Weights of a small GPT-style language model, trained from scratch on English Wikipedia.
Size: 24 layers, width 256, MLP 1280 tanh GELU, vocabulary 512, 22.8M parameters.
Each number is 128 + 32 x the weight over the matrix's rms, rounded and kept within 0 to 255. Layers, rows and columns count from 0.

# layer 16 MLP up, 1280x256, rms 0.11, rows 803-829, columns 128-255
[[123 145 203 134  97 100 118 144  62 139 129  87  98 134 143 109 115 116 194 138 108 160 160 147 108 135 178 158 189  94 117 167  93 127  94 100 166 111  72 106 138 179  70  96  78 127  84 142 114 182 129 118 140 156 116 147 161 195 144 117  97 119 113 176 161 147 190 175 102 163 169 153  58  94 167 166 136 130 128 172 124 112 118 136 146 153 148 121 104 132 150  60  93 125  86 189  98 138 122 146 155 178 150  84 145 147  96 105 178 106 126 124 155 101 180  98  88  76  48 153 166 127 134 144  93 145 138 112]
 [104 131 153 132  59 123 112  93 111 129 108 152  90 140 126 130 136 171 112 160 187 119 126 160 125 137 123 170 102 121 154 136 178 127 117 186 151 112 137  74 133 133 133 129 125 117 131 124 135  91 151 107 166 149 154 154 114 167 157 204 141  79 167 140 181 171 169 133 119 124 158 182 134 244 139 148 103 165  94  81 165 130  82 146 107 164 130  92  96 157 125 143 181 125  93 109  91 154 111 164 102 142 132  42  71 100 112 121  96 100 138 122 113 115 132 127 129 149 107 148 153 141 132 156 110  97 106  39]
 [132 157 152 144 143 154 152 150 130 143 147  80  58  60 117  89  66 108 142 185 164 169 115 130 154 103 125 112 142 154 188 121 125 120 132 114 112  84 172 166 120 124 121  95  95 161  73  99 154 191 118 141 132 103 189 162 168 160 120 210 127  53 126 148 149 122  93 191 144 160 139 141  63  64 195  95 123 135 133 190 137 120 154 107 145 155 171  84  99 183 128 173 110  97 126  93 104 189 119  99 109 128 152 133 143  90 128 101 123 171 101 132  92 153 148 114  76 108 120 125 152 149  93 127 155 113 161 147]
 [161 138 168 105 143 106 183  96  60 149 138  80  98 149 124 128  89 136 142 136 129  82 141 132 173 162 111 138 123 157 162 109 166 168 101 161 176  77 137 144 119 129 106 162  71 176 138 130 127 124 152  32 118 147 113 139 147 173 117 153 135  76 112 116  71 117 148 132 177 198 152 138 143  97 132  95 129 182 131 182 152 143 110 164 121 139 188 119 124 187 101  95 158 123  74  92 160 128  84 112 129 123 155  86  73  98 109 100  86 176 146  83 123 162 159 144 142 135 113 117 132 138 111 124 121 115 166 182]
 [144 141 130 133 107 100 140 104 113 101 118 136  92 164 168 114 185  70 154  72  74 133 112 166 118 120 159 103 169 114 100 137 101 164 140 174  93 140 105 162 107 143  44  73 104 111 144 152 152  92 229 170 154 149 124 135 148 118 138 142 103 136 132 121 104 162  97  92  74 172 155 123 102 124 139 118 113 166 142 128 144 153 118 155 109 172 131 106 146 119  92 131 170  63 167 127 125 150 113  92  96 110 104 119 145 149  97 125 148 125 189 131 113 101 156  79 182 153 172 130 133  99 108  95 169  50 166 133]
 [158 130 122 125 141 132 108 110 177 143 121 124 121 160 126 149 226 157 206 138 105 113  45 113 226 163 131 106 163 109 152  72 140 112 140 132 120  53 125 126 131 152  97 165 123 143 128 138 138  89  92 164 113 110 110 198 123 120 151 131 134 146 161 104 102 125 132 121 120 159 141 182 135 159 155 101 171 125 194 186 132 122 149 170 152 101 165  97 133  56 140 122 173 105  91  97 157 146 116 127  62 127 129 139 146  93  84 133  95 116 111 104 133  73  87 144 143  94 157 104 154 100 131 124 134  78 116 114]
 [122 144 146 115 134 168 118 133  83 132 119 102 152 191 108  89 127 167 161 146  52 150  81 106 184  78  95  81 129 133 144 115 118 192  70 102 121 110 224 141 157 128 105 139 146 117  95 133 120 115 152 127 117 148 160 154  73  86 140 132 183 170 111 116 153 109 125 119 124 124 184 151 143 187 164  72 213 112 107 164  97 123 173 110 178  94 148 101 141 114  44 123 149  77  77 116 107 135 157  76 178  91 142 139  83 197 118 114 119 158  91  66 103 125 141  56 108  89 166 129 160 148 134 118 144 146  96 101]
 [147 134 122 162 115  33 168 144 109 120 128  68  97 141 186 112 110  96 182 183 120  81  95 124 129 124 183 141 146 113 125 131 183 164 101 120 150 125 125 121 140 132 128 131  86 135 112 111  96 104  82  97  76  86 151 127 158 196 119 175  75  63 147 104 107 161  95 161 109 123 163 106 145 146 134 151  76 152 181  89 150 155 136 116 164 112 126  98 134 103  97 137  85 106 121 147 162 131  98 168 146 135 136 133 125  58 124  99 150 124 150 112 109 112 162  90 174 147 160 155 179 107 179 123 110 130 132  57]
 [180  99 128 110 125 109  92 109 141 109 139 143 110  97 168 123 145 109 134 168  63 104 149 130 148 111 124 140 108  86 134  90 181 129 140 108 104 120 169 154 109 139  32 181 126 121 139 153  86 104 182 134 173  88 106 128  91 104 181  96 180 122 132 121 165 121 138 158 136 161 123 137 149 129 112 135 154 176 109 107 162  75  94 137 150 146 132 108 112 139 122 124  81 121  93  81 166 124 111 123 163 139 135 143 111 127 141  94 143 133 118 116 126 137 125 125 161 151 108 107 143 112  83 122 144 148 113 116]
 [122  98 142  95  25 148  88 123 152  94 149 145  80 131 147 150 115  94  85 152 169 109 149 156  91 108 162 110 175 106 124 123 145 152 144 145 158 126  95  99 142 134 114 135 109 155 144  88 134 110 105 126  92 133 135 140 148 170 131 133 120 146 157 149 154 163 161 133 122 140 116 124 116 143 154 160 139 140 125 130 110 162 146 111 146 152 171 115  67 146  74 155 126 166 125 107  90  88  96 100 151 140 147  95 154 164 126 114  87 171 158  93 143 138 149  95 138 121  79  92 135 154 123 144 174 148 101 167]
 [135 112 138 125  96 153 110 158 141 118 199 123 164 110 138 144 174  37 144 181 151 179  16  81 112 144  90  65 167 168  72 102 132 181 173  95 119 138 120 111 152  77  90 148 142 149 136  93 140 159  95 101 151  92 151 138 115 133 141 158 116 135 185 149  81 161  94 172 148 126 152  98  79 170 162 147 178 119 147 179 164  68 158 143 143 121 125  95  87 173 101 153 139 119  98 166 161 168  29 127 107 147 128 130 143 171 134 140 148 184 181 123  85 141 149  98 153 170 129 142 144 104 113 128 121 138 113 165]
 [125 100 181 184 159  98 149 137  96 230  83  87 118 147 147  97  82 158 144 117  47 177 121 153 161  91 166 110 162 126 154 201 132 125  59 135 102  63 108 193 160 187 189  75 133 174 146 118 115 107 133 130  91 129 133  98  88  63  92 176 154  98 156 128 128 159 113 104 154 105 192 146 146 184 142 116 193 166 167 194 110 118 144  77  93 149 130 106 151 157 114  97 127  79 122 111 118 188 106  69 139 179 132 127 147 142  55  90 157 111 142 111 109 137 119 120 178  86  91 116 160  89 113 146 154 139 165  98]
 [154  47 145 143 105 162 151 163 125 125 172 102 124 115 114 163 192  97 167 154 120 121  82 102 105 167  87  97 198 126 108 203 102 138  62 177  86  69  84  91  94 156  62 134 108  96 111 103 196 159 195 113 187  94 134 183 103  58 175 169 133 138 151 158 114 169 146 134  96 124 106 197  59  99 128 112 176 175 193 103 126 186 141 190 205  62 166  82 141  98 123 123 139 132  93 109 117 193 112 157  84 116 160  49 163  86 116 111 165 144  82 142 162 104 127 109  94 106 128 187  97 196  74 104 142  86  42 125]
 [164 167 167 162 142 126 155 114 105 176  77  92 130 175 148 125  73  43 113 202 146 155 104 197 127 132 155  95 159  82 115 127 136 149 124 168 130 146  76  54 145 100 170 161 158 140 111 105 103 126 159 112 127 156 173 130  86 103  97 158 147 100 137 158  77 158 142 130  78 124 182 150  92 119 138 122 138 152 128 125  99  53 131 136 109 186 108 106 152 135  80  78 119  70 119 103 136 197 125 128 166 144 129 142 187 196  99 136  78 156 193  89  95 143 142  89 146 132 103 183 101 103 165 138 114  94  84  97]
 [185 173 150  99  30  46 126 150 163 158 111 125 138 176 147 125 165 126 135 220 135 184  48 123 168  82 127 135 104 188  98  78 148 102  74 118 158 152 169 156 135  85 173 128 117 131 109 166  63 112  93 113 104  77 118 172 152 110 170 138 101 143 112  57 149 156 140  98 119 157 123 111 140 171 142 134 189 190  77 123 131  67 181 189 138 166 111 110 132 161 100 130 108 129 104 172 149 161 139 131 127 158 128 121 115 152 116 123 113 101 118  93 108 148 164 161 198 154 161  68 174  60 180 186 141 113 132  80]
 [147 109 151  91 106 134 145 133 167 201 127 124 151 197 169 161 191 118 119 118  63 128 131  94  81 145  91 167 122 145  97 131 100 167  96 106 122  69  92 107 122  81  92  75 131 112 141 124 137 114  71 207  86 138 105  77  67 126 139 153  92  87 177 127  97 122  98 170 144 170 131  59  92 101 205 140 130 125 190 146 182 113 167 149 180 169 139 125  86 157 121 164 135  58  95 100 148 134 142 128 143 179 173 102 133  76 140  85 109 103  87 119 105 132 115 141 111 107  99 103 142 138 103 102 102  98 157 117]
 [116 166 105 151 104 128 147 190 121 140 160 128  96 111 182 112 137 135 185  98 140 121 108 124  92 179 202  72 118 173 125 164 137 132 111 105 143 116 175 155  97  97 117 119 134 153 152 149 128  54 172  90 124 150 140 117 167 106 168 140  96 151 137 138 100 167 111 108 166 121 111  88 147 178 134 205 151 109 106 101 132 136 123 108 133 234 154 126 135 120 106 137 150 108  93 107  99 111 133 124 142 158 124 146 157  96 107  95  95 190  64  69 144 173 129 127 109  69 124 164 110  55 103 112 176 166 148 104]
 [ 95 152 132 104 118 113 142 144 158 154 116  51 122 157 134 181 157 178  79  96 168 129 120  98 141 130 140  85 154 103 130 132 139 111  91 163 176  60 102 120  93 113 176 116 152 155  57 146 105 113 164 180  77 135 105  87  66 130 154 148 169 143 161 164 106  94 175 116  97 142 148 164 162 106 148 152 200 151  78 149 139 117 132 109 169 112 139 104 173 123 175 144 119  90  83 102 143 148 112 126 150 117 149 145 115 128  87  76  81 128  61 132 138 142 159 143 118 126  87 125 176 177 138 135 118 113 156 132]
 [162 115 141 170 116 180 136 138 140 117 145 156 138  86 182 101 175 159 134 134 152 127 100  96 143 121 131  67 148  97 134  52 100 101 165 187 106 104 104 108 100 103  93 117  97  79 114 109 180 115 159 153 137 143 183 126 131 158 146 107 125 162 177 161 160 114 129 124  87 148 105  90 142 133 173 139  91 119 169 165 156 122 146 111 127 123  98  94 117 152 148 103 152 136 124 118 116 136 126 139 141  97 187 103 114 161 136 130 122  80 132 115 161 124 112 166 117 149 172 121 111 154  92 153 133 124 135 185]
 [133 151 130 127 169 132 154 131 101 164 127  45 141 157 168  74 207  79 111 196 145 196 155 150  93 168 150 156 167 133 154 168  96 105 126  96 109 104 183 134 107  83 146 107 131 123 122  77  67  84 103 149 155 123 121 150 118 108 129 115 156 124  98 184 148 136  93 130 138 132 139 100 164 138  83 168 156 152  79 140 139  87 161 143 130 172 141  86 134 119 167 178  75  88 109 144 139 103 115  95 107 199 175 133  88 127 129 140 181 136  70 138 124 159 125 142 205 123 108 158 184 107 163  79 131 147 135 113]
 [180 116 204  92 130 135 126 128 106 100 107 125 142 132  96 136 121 122 123 164 108 106 125 171 136 159 147 139 144 150 170  84 127 167 140 198 128 121 166  87 157 142 144 131 121 148  98 159 106 165 162 162 189 112 126 137 108 166 152 149 190  84 149 130 147 160 105 113 103 138 110 108  81 144 165 203 107 151 110  94 100 163 119 130 151 150 139 113 183 125  61 100  89 115  87 163 207 106 121 130 121 183 161 137  89 152 117  94 123 108 129   8 121 127 140  79  95 140 153 131 186 153 106 140 127 144 148 119]
 [ 93 133 105 118 123 113 108 171 105 102 187 104 122 135 185 152 142 123 145  92 150 182  71 148 120 140 200 118 114  90  83  77  95 125 149 138 143  99 157 131 106 132  89 139 108 129  82 129  91 147 133 140 124 105 100 152 115 129 143 124 130 165 139 131 142 120 115 140 125  98 170 153 138 121 203 147 131 174 135 167 170  95 100 151 119 157 121 105  70 151 178 136 206 140 189 136 132 129 120  97 147 148 135  63 154 160 137 125  64 149  90 116 183 167 179 111 100 106 136  93 130 102 156 154  68  74 107 192]
 [138 118 123 125 149 140 118 134 130 149 117 114 110 125 173  57 146 112  77 133 152 177 147 141 148 130 104 137 137  85 134 168 182 152 118 128 118 134 141 166 101 139 133 132 117 131 139  74 195 130 121 130 158 168 163 158 127 173 162 175  97 141 146 127 145 162 173 124 147 116 119 154 111 103 113 125 131 128 160 113 119 100 138  79 146 125 162 100 118 135 117 151 135  83  90 109 123 151 146 117 133 141 109 150 157 151 136 130 132 152 189 135 160 187 145 157  86 148 140 143 126  96  90 110 167 133  79 110]
 [155 131 146 165 106 117 146  27 154 181 179 149 125 108 143  73 142 149 147  96  70 148 154  58 128 155 124 125 164  92 140  81 120 162 134 149  97 139 101 120 102 119 197 153 128 121 164  96 138  82 146 163 144 160 140 124 129 114 126 118 152  76 135 166 129 147 114 105  83 171 182 153 149 171 110  88 169 164 122  72 138  64 135 144 106 149 211  98 147 186  76 110 163 100 137 124 138 133 129  84  80 140 112 137 118  67 108  47 122 110 101 117 126 137 115  92 159 121 120  92 127  97  66 172  92 174 118 128]
 [131 170 160 151 162  99 125  95 183 125 143 114 181  78 127 122 122  71  98  90  94 111 128 158 170  97 164  72 113 123 120 160 155 121 126 172 127 163 119 142 145 131 125  84 136 139 129 112  87 126 156  94 103 214 125  82 138 214 121 168 187 163 173 139 118 104 208 123 159 149 138 173 145 123 120 159 201 174  68 129 127 116 139 124 121  95 162 116  85 136 128 149 158 109 119  82 206 178 148 172  70 116 110 145 104 218 135  73 120 108 147  86 139 147 125 140  69 122 197  93 146 124 119  53 178 181 145  99]
 [ 79  84 187 126 134 157 111  93  92 115 153 129 123 130 119 156 167 166 118 163 171 168 122 126  80 167  92 121 109 123 171 106 150 181 168 207 107 106 189 116 137 158 172 139  86 127 129 114 107  91  93  76 124 117 177 145  93 150 129 117 158  95 111 168 140 178 189 141 122 138 143 135 130 188 127 166 123 117 144 105 152 157 190 157 117 150 124 121  94  69  99 111 137 120 106 169 166 181 126 151  81 117 108  92 103 142  99 114 157 106 112  76  98 134 106  66 167 110  96 166 116 138  59  53 149 134 158  54]
 [111 145 126 179 141  99 155 162 159 190 143 131 134 162 129 130 157 109 116 163 128 177 120 106 107 157 188  91 203 123 121 128 104 132 130 133 137 113  91  83 155 154 123  81 136 148 131 152 121 124  91 134 135  97  83  82  89 130 104 132 127 172 139 153  60 145 145 162 128 144  97 146 110 128 106 188 148 125 165 107 102 125 121 124 183 166 137 111  85 233 127 136 126 133 129  61 103 135 129 116 132 114 120 133 129 154 129  86 144 112 131 112 137 186 135 160 120 128 138 156 137  80 127  94 111 129  87 105]]
# layer 16 MLP down (transposed), 1280x256, rms 0.113, rows 803-829, columns 128-255
[[173  65  92  81 202  70  86 113 161 134 110 124 148  84 123 158 184 138 130 111 120 112 153 171 131 113 105  90 117 104  98 101 170 168 154 169 132 174  98 141 114 141 142 102 161 106 156 101 176 147 129 126 152 104 166 184 119  97  92 106 130  91 172 122 120 159 114 101 165  77 156 173 182 136 100 117 102 105 125 128 129 143 107 104 156 148 116  82 152 107 115 134 203 169 135  88 148 166 128 123 142 145 104 161 151  74 196 135  58 118  97 133 124  81  93 147 107 110 141 135  68 103 100 182  89  69  96 148]
 [126 143  99 152 113 177 104  90 122  99 158 142  90  89 100 134 126 152 139 111 143 156  91 193 157 168 137 105 108 122 128 101 151 121 180 132 122 122 121 118 117 142 148  95 172 116 146 130 145 174 154  57 167 135 184 112 158 109  86 138 125 142  91  64 196 169 123 156 150 154 116 151 116 213 107 118 125 122 148 131 116 143 149 207 180 165 146   0 124 113  85 108  96 149 142 138 149 109  84 126 127  64 118 125 153 120  75  90 132 129 120 116  85 157 151 154  73 156 132 149 139 177 176  92 134 150 148  96]
 [126  90 117 118  79 148 162 105 110 163  91  46 200 157 144 166 119 161 113 125 113 184  68 124 174 141  38 111  39  38 112 120 177 142  68 142 108  51 125 222 172 160  85 112 199 120 114 185 164 101 100 142 124 115 120 115 120 170 160 116  99 125  90 116 109 124 119 164 114 128 137 124 159  57 112 123 129 145  88 118 199 148  83 125 106 132 144  76  58 148 112 103  77 148 100 188 136 134 116  94  92 140 179 112 126 133 125 189 192  80 123 178 119 135 137 102 130 120 157 171 178 169 147 163 127 151 110  29]
 [114 118 112 144 140 169 112 154 145  86 115 147 143 121  94  85  95 159  81 114 130 143 162 138 141 125 140 117 153  99  99 108 149 107 175  72  91 164 141 148 142 166 145  95 151 132 101 131 148  91 108 151 109 123 148  86 157 143 127 150 109 135 120 114 145 116 149 148 127 123 117 166 157  83 167 111 142  83 100 142 141  97 157  78 157 101 114 203 143 164 122 133 137 104 143 136 129 119 159 123 162 121 152 159  95 157 135 109 125 135 126 140 100 135 134 103  94  64 146 165 125 142 114 183 150 123  64 109]
 [124 165 141  99 119 227 110 106 133 186 112 106 152  92 106 118 158 101 143 188 114 165 129  91 133 110 113 137  47 126 118 144 156 134 152 142 138 193 138 116 143 155 151 162 155 111 117 104  96 148 159  75  94 170  98  87  81 124 128 108 154 124 199 154 142 176 139 123 103 117 130  93  31 140  69 138  94 156 161 129 172  83 125 144 139 182 122 162 142  89 169 118  82 115  95 109 104 161 135  82 166 111 151 108 122 134  59 157 110 132 139  89 105 164 142  73 108 129  77 180  91 123 105  97 140 116  67 128]
 [150  95 103 127 134  73 177 112 161 124  59 140  99  94 166  99 105  92  92 178  98  93 172 158 134 142 146 129 179 161  45 178  87 132 114  78 110  95 115 123 140  71 139 127 116 172 109 160 117 161 165 116 168 122  86 121 169 145 109 107 130 139  51 106 134 153 138 171 148  67  92  91 138  76 156 136  96 172 115 132 101 179  80 100 120 108 152 169 111 175 163 114 173 132  96 120  73 124  90  37 152 126 128 129  92 169 151 129 134 121  94 148 141 120 139 134 171 103 111 152  96 112 128 115 143 157 164 144]
 [152  81 140 133 116 123 150 132 145 118 115 124 170 133 103 150 118 116 154 176  90 121 154 131  93 158 123 128 150 160 117 146 123  81 109 119 125 150 106 191 121 152 159 112  86 169  90  75 107 136 176  66 110  98 117  90  90 121 145 110  91 104 131 160 212 157 143 124 166 195 195  88 119  92 139 169  78 140 131 114 128 152 118 123 100 112 139 176 102 105 142 152 138  89 147  88 125 102 129 129 118  57 130 107  76 138 165 115  99 195 123 102 179 117 131  98 114 114 139 109  93  91  87  90  90  53 156 197]
 [113 110 139 115  55 106 147  98 145 146  80 141  89 117 163 149  97 170 130 106 153 112 206  83 137 102 147 128 130 148  79 142 124 124 143 137 148 152 145 113 128 127 167 121 169 109 127 192 172 137  64 135 110  96  95  88 196 132 132 143 135 145 107 124 156 133 167 130 140 123 112  86 105  87 125 178 114  55 145 165 111 167 145 168 172 169 114  86  83 107 172 181 150 130 167 120  80 151 121 105 155 167 107 163  96  84 109  96 146 152 111 108 133 175 114 114 111 144 159 114  75 151 189 176  83  90  80  81]
 [ 57 155  53 106 166 130  96 170  60  79 128 131 105 153 131 120 149 117 152 114 118 100 115 145 155 101 122  88 141 161 128 155 149  94 108  94 110 116 139 189 122 134 132 131 149  93 165 155 192 142 147 126 136 127 112 100 104 161 146 118 128 128 126 137 118 118  70 102 140 151 101 123 172  73 162 137 122 186 119 160 146  79 124  95 172  88  91 162 165 143 163 149 170 106  94 127 171 103 130 110 170 127 127 157 135 120 122 113 115 135 121 140 111 126  99 178 161 133  93 140 118 126 137 105 176 135 187 143]
 [135 111 123 123 120 173 133 152 132 136 117  90 121 132 100 119 204 161 141  95  96 164 111  90 139 126 150 125 108 169 119 140 131 140 107 111 147 120 132 146 106 117 197 137 111 140 190 172 142 131 105  95  99 124 159 130  95 124 108 115 163 122 139 115 180 168 141  89 114  89 167 148 141 134 108  88 130 117 126 106 171  87 136 112 101 106 124 218 142 107 158 135 130  94 120 173 145 160 107 141  90  96 113 137 107 137  77 121 202 135 114 181  99 100 139 145 128 118 147 160 103  74 132 115 138  97 166  85]
 [ 98 141 160 158 148 103 160 126 135 129 160 115 103 183 139 147  89 137  86 183 124  40  98 123 130 112 109 161 140 143 179 128 153 130 148 125  81 146  70 139  75 114  86 158  66  86 156 106 132  97 133 128 141 122  71 219 140 143 143 155 118 155  68 100 133 145 113 179  95  89 118 202 114  91 188  84 146 107 140 176 173  73 158  89 205 172  89 119 163 174  65 125 136 113 173 133 114 151 189 170 138 127 197 161 113 103 107 139  87 105 172 146 119 155 111 122 109 129 150 166 105 162 148  71 142 100 101 142]
 [124 134 160 168 161 160 155 127  47 107 123 160 135 122  54 172 193 104 116  58 141 114 142 149 142 145  54 126 102 127 146 161 118 143 127 122 123  68 105 129 155 115 107 153 173 100 108 133 146  60 133 130 148 154 178 112 185  74 102 114 119 186  97 167  56 192  89 160 147 127 106 173 181 175  98  94 148 164 129  51  79 161 125 142 127  92 187  71 197 122 186 129 150  90 122 137 141 133 139 111  93 112 168 119  46 102 181  92  88  99  83 127 161 121 160 159  79 137  81  80  91  98 151 132  84 134 147 115]
 [109 188 100 148 124 165 149 152 168 108  98 125  99 126 136 116 109 122 178 159 123 125  83 172  82  86 149 173 136 135 177 149 157 149 139 241 182  71 162 113 136 123 119 118 115 113 139  37 153 105 208 193  76  84  96 130 176 136 111 155 185 133 163 176 144 145 124 106 163  77  71 107 115  95 123 122 106 196 200 110 164 210 124 114  95 151 163  57 146 104 115 105 172 115 117 140 126  47 126 164  78 122  83 113 160 101 183 220  49 166 118  78 153  86 113 132 163  67 113 139  93 194 113  77  59 110 124  92]
 [ 89 101 116 137 114 106  66 162 183 144 122 125 124 107 123 190 161 138 153 145 120  47 166 115  85  95 172 141 148 150 143 165  80 104 174  95 110 139 134  93 185 157  87 107 134 109  98 106 159 147 144 170 110  76 134 121 106 126  65 155 123  57 132 129 170 162 180 112  97 104 133  99  91  82 118 157 140 106 122 114 169 119  82 186  93 142  43 145 160 123 157 107 108 200 156 201 132 116  63 125 160  89 151 146 112 123 148 118 124 131  65 131 129 146 157 123 124 174 176 149  94 151 133 121 115 193 135 100]
 [169 147 121 186 115  99 154 130 153 116  88 180  94 142 146 121  83 109  80 133 138 134 144 125 163 152 152 165  91 141  92  89 117  71  83 162 133 140 114 128 166  90 179 113  94 101 166 107  51 144 155 128 146 189 146 153 146  85 111 157  78 135  65 120 113  72 145 203 140 143 136 135 108 100 166 102 103 109 134 135 125 151 112 141  90 119 180 140 160 123 158 149 121 102 114 157 149  77 170 161 103 142  68 105  88 113 135 114 145 185  80  43 156  90 148 106 131 112 120  97 134  78 110  49 137 154 155 149]
 [121 171 153 127 132 124  93 140 125 121 112 159 140 116 155 154 156 149 153 193 133 123 154 109  94 115 158  85 111  92 154 154 124  70 128 109 105 215 124 112 124  68 135 108 124 109 136  97 139 146  99 105 114 158 150 138  96 149 117 145 162 135 101  91 138 143 153  94 141  84  83 186 111  91 114 144 113 182 185 110 139 112  87 107 191 157  99 131 134 120 114 136 175 138 191 120  77 188 146 126 176  17 135 118 128 148 102 106 141 152  92 106 174 101 124  93 119 136  76 125 132 128 129 169 112 130  67 144]
 [ 92  95 138  98 139 130 107  93 156 207 155 140 175 122 116 147 131 137 114  93 120 117 122 185  76  87 122 145 190 127 129  96 141 182 135 146 125 171 101 144  98 114 137 161  51  78 130 115 114 184 123 148 124 118 165 186  81 153 110 165 118  69 136 140 102 124  99 187 128 137 142 128 120 162 117 175 142  99 149 193 128 157 152 114 150 116 100 182 108 134 125 130 120 174 167 103 117 186 125 138 138 113 128  73 129 127 103 175  90  73 168 178  93 128 136 109 105 127 166 117 121 143 124 127 121 133 123 170]
 [111 146  97 146 138 120 118 129 147  71  78 134 138 174 116 175 102  98 154  75 192 131 137 150  97 166 138 174 129 122  98 111 129 223 123 164 114 111 129 102 162 124 136 182 184  86 136 132 115 161 106 141 114 135 147 136 185 173  95 123  87 129  87 122  79 141  73 101 138  44 136 123  91 157 168  92 111  58 135 113 115 138 145  95 124  87 121 194 180  95 125 131 129 182 146 120 127 164 120 117 154  90  99 146 102 186 147  94 130  79 135  76 160 113  42 119 101 103 149 132  76  78 164  92 150 130  90 188]
 [ 99 108 121 100 112 122 103 108 158  89 114 127  85 151  84 124 137 139  98 145 127 133 178 140  98 131 139 185 129 102 112 112 104 185 110 111 113 143 153 145 149 186 163 141 102 163 105 170  85 138 113 107 136 122 129 110 153 145 113 155 116  62 123  60 131 189 160 123 127 116 120 135 110 130 118 105 161  89 111 127 139 164  91 117 182 128 147 149 178 174 109 169 112 125 160 157 139  89 148 118 120 161 151 176 122 122 103 160 122 111 113 144 108 172 101 138 129 131 126 128 123 112 107  78 171 109  98  71]
 [ 65 194 138  95 180 151 203 155 152 120 138  92 123 163 124 131 138 139 126 157  99 103 118 131 137 150 150 156 181 142 134 131  98 166 144 121 114 133 108 141 116 121 123 169 174 135 143  89 162 170 104 152 156 140 132 153  61  94  99 127 131 133 123 120 151  97 176  70 141 185 113  95 117 119  92 172 135 146 123 107 155 131  81  93 151 137 130 130 103 132 144 119 100 120 145 118  68 144 141  83 179 116 149 159 122  97 115 114 168  94 136 106 146  77 112 123 145 171 102 118 145  95 122 167 142 185 117 107]
 [103 125 121 129  74 113 130 109 122 207 124  85 110 157 164 112 112 147 127 143 116 152  22 146 183 106 154  88  80 193 109 118 139 137 119 115 112 175 129 150 159  76  88 159  84 141 171 150 172 135 136 156  86  92 130 110 133 142 140 172 131 136 101 126 135 177 132 146 142  93  62 107 128 110 121 126 108  35 134 104 171  94 181  87 109 163  87  71  73 124  96 113  94 130 125 178 140 164  61 101 188 149  93 151 159 143 130 192 120  81 101  75 138 114 131 151 159 133 108 160 139 123 131 148 175 202 162  61]
 [154  52 127  87 182 139 125 190 152 185 124 147 106  93 120 134 132 127 168 191 141 104 163  99  61 133 123  98 100 159  77 149 104  75 184  96 170 166 181 174 117 110 144 117  30  96 137 148 152 177 134 112 120  96 127 133  94 137 149 155 162 144  85 166 119 167 116 124 131  77 154  92 106 126 172 161  80  82  94 143 143 149 157 118 140 104  91 139  72 127 120 195 160 125  50 123  86 131  73  99 130 127 120 125 128 145  99 155 119 146 152  98 110  95 123 135 118 105 144  93 132 105 119 153 114 136 154 117]
 [116  83 128 123 111 128 141 116 174 160 139 142 161 138 112 128  61 132 126 135 149 189 150 136 193 125 144 137 106 108 108 169 109 116 108 125 139 118 139 154 123 135 114 140 149  73 124  87 135 104  77 159 104 133 107  90 113 144 191 135 149 116 119 182  72  82 121 112 105 143 169 122 111 103 120 147  87 175 142 139 111 133 112 156 109 141 150 145 124 127 112  93 134 112  97 130 121  99  97 132  93 120 158 150 125 122 129 108 115 132 133 116 102 109 126 162 129 124 126 101 163 153 115 169 137 141 141 119]
 [143 217 155 148 103  80 108 141 152 171 113  96 119 141 117 130 133 132 100  59 139 155 140 156 119 145 133 107 117 106 105 200 102 100 111 156 150 177  58 117 120  80  75  91 134 126 116 103  85 184 104  92 150 131 118 178 149  91  74 209 160 119 127 205 189 145 161  71 153 100 136  51 160  86 139 112 143 129 145 143 153 134 171 126 134 106 105  90 145 130 171 113 176 118 116 115  71 115 152 105  93 157 149 114 147 187 118 128 154 150 147  53  53 141 146 142  69 203 135 150 177  93 123 146  80 128 131 100]
 [125 140 103 185 145 125 169  51 125 142 111 161 115  80  64 184 135 109 111  37 136  67 162 126 143  96 154 121 191  75  90 175 144 155 116 123 222 134  67 140 143 123 125 108 127 148 162 117 131 107 120  87 144  90 145 121 104 190  82 121 163 194 134 137 105 107 137 169 102 128 158  97 115 163  69 164 180  71  56 127 150  82 163 116 137 113 179 187  59  73  94 197 114 148 148  65 122 199  49 191  75 141 128 142 106 133  94 148 187  88 186  58 103 128 115 173 106 141 169  65  92  83 135 129 169 101  99 148]
 [116 112 124 117  77  92 128 154  91 118  76 122 216  87 128  95 133 106 123 162  98  77 145 179  96 143 101 161 152 128  80 123 103 162  98 113  82 138 182 110 102 105 181 122 145 133 119 113  98 155 148 134  70 114 112 134 167  84  82 124 122 140 103 112 137 135 128 117 121  91 133  96 117  60 126  81 146 138 190 107 148 118 172  67 154 178  58 138 151  99 177 115 114 102 121 173 173 129 109 139 160 134 155 133 172 151 101 115 139 145 157 120 108 159 150 167  99 173 120 136 176 174 138  84  67 194 142 128]
 [127 110 141 121 142 162 100 169 192 121 124 157 130 129 116 126 155 104 122 100  95 136 167 136 122  83  90 122 154 103 143 138 120 121 102 111 131 113 136 167 157 126 125 157 126  83 145 125 147 116 173 137 106 121  94 136 105 152 134 143  90  87 114  85 174 149 143 188 143 173 116  89 156 154 143  89 143  77  84 183 130  83  87 164 116  59 133 126 198  69  99 127 169 153 197 180 137 180 157 174 159 125 122 136 160 124  95 158 126 159 153 138  53 141 109 142 125 125 143 120  81 172 124  79 125 104 121 117]]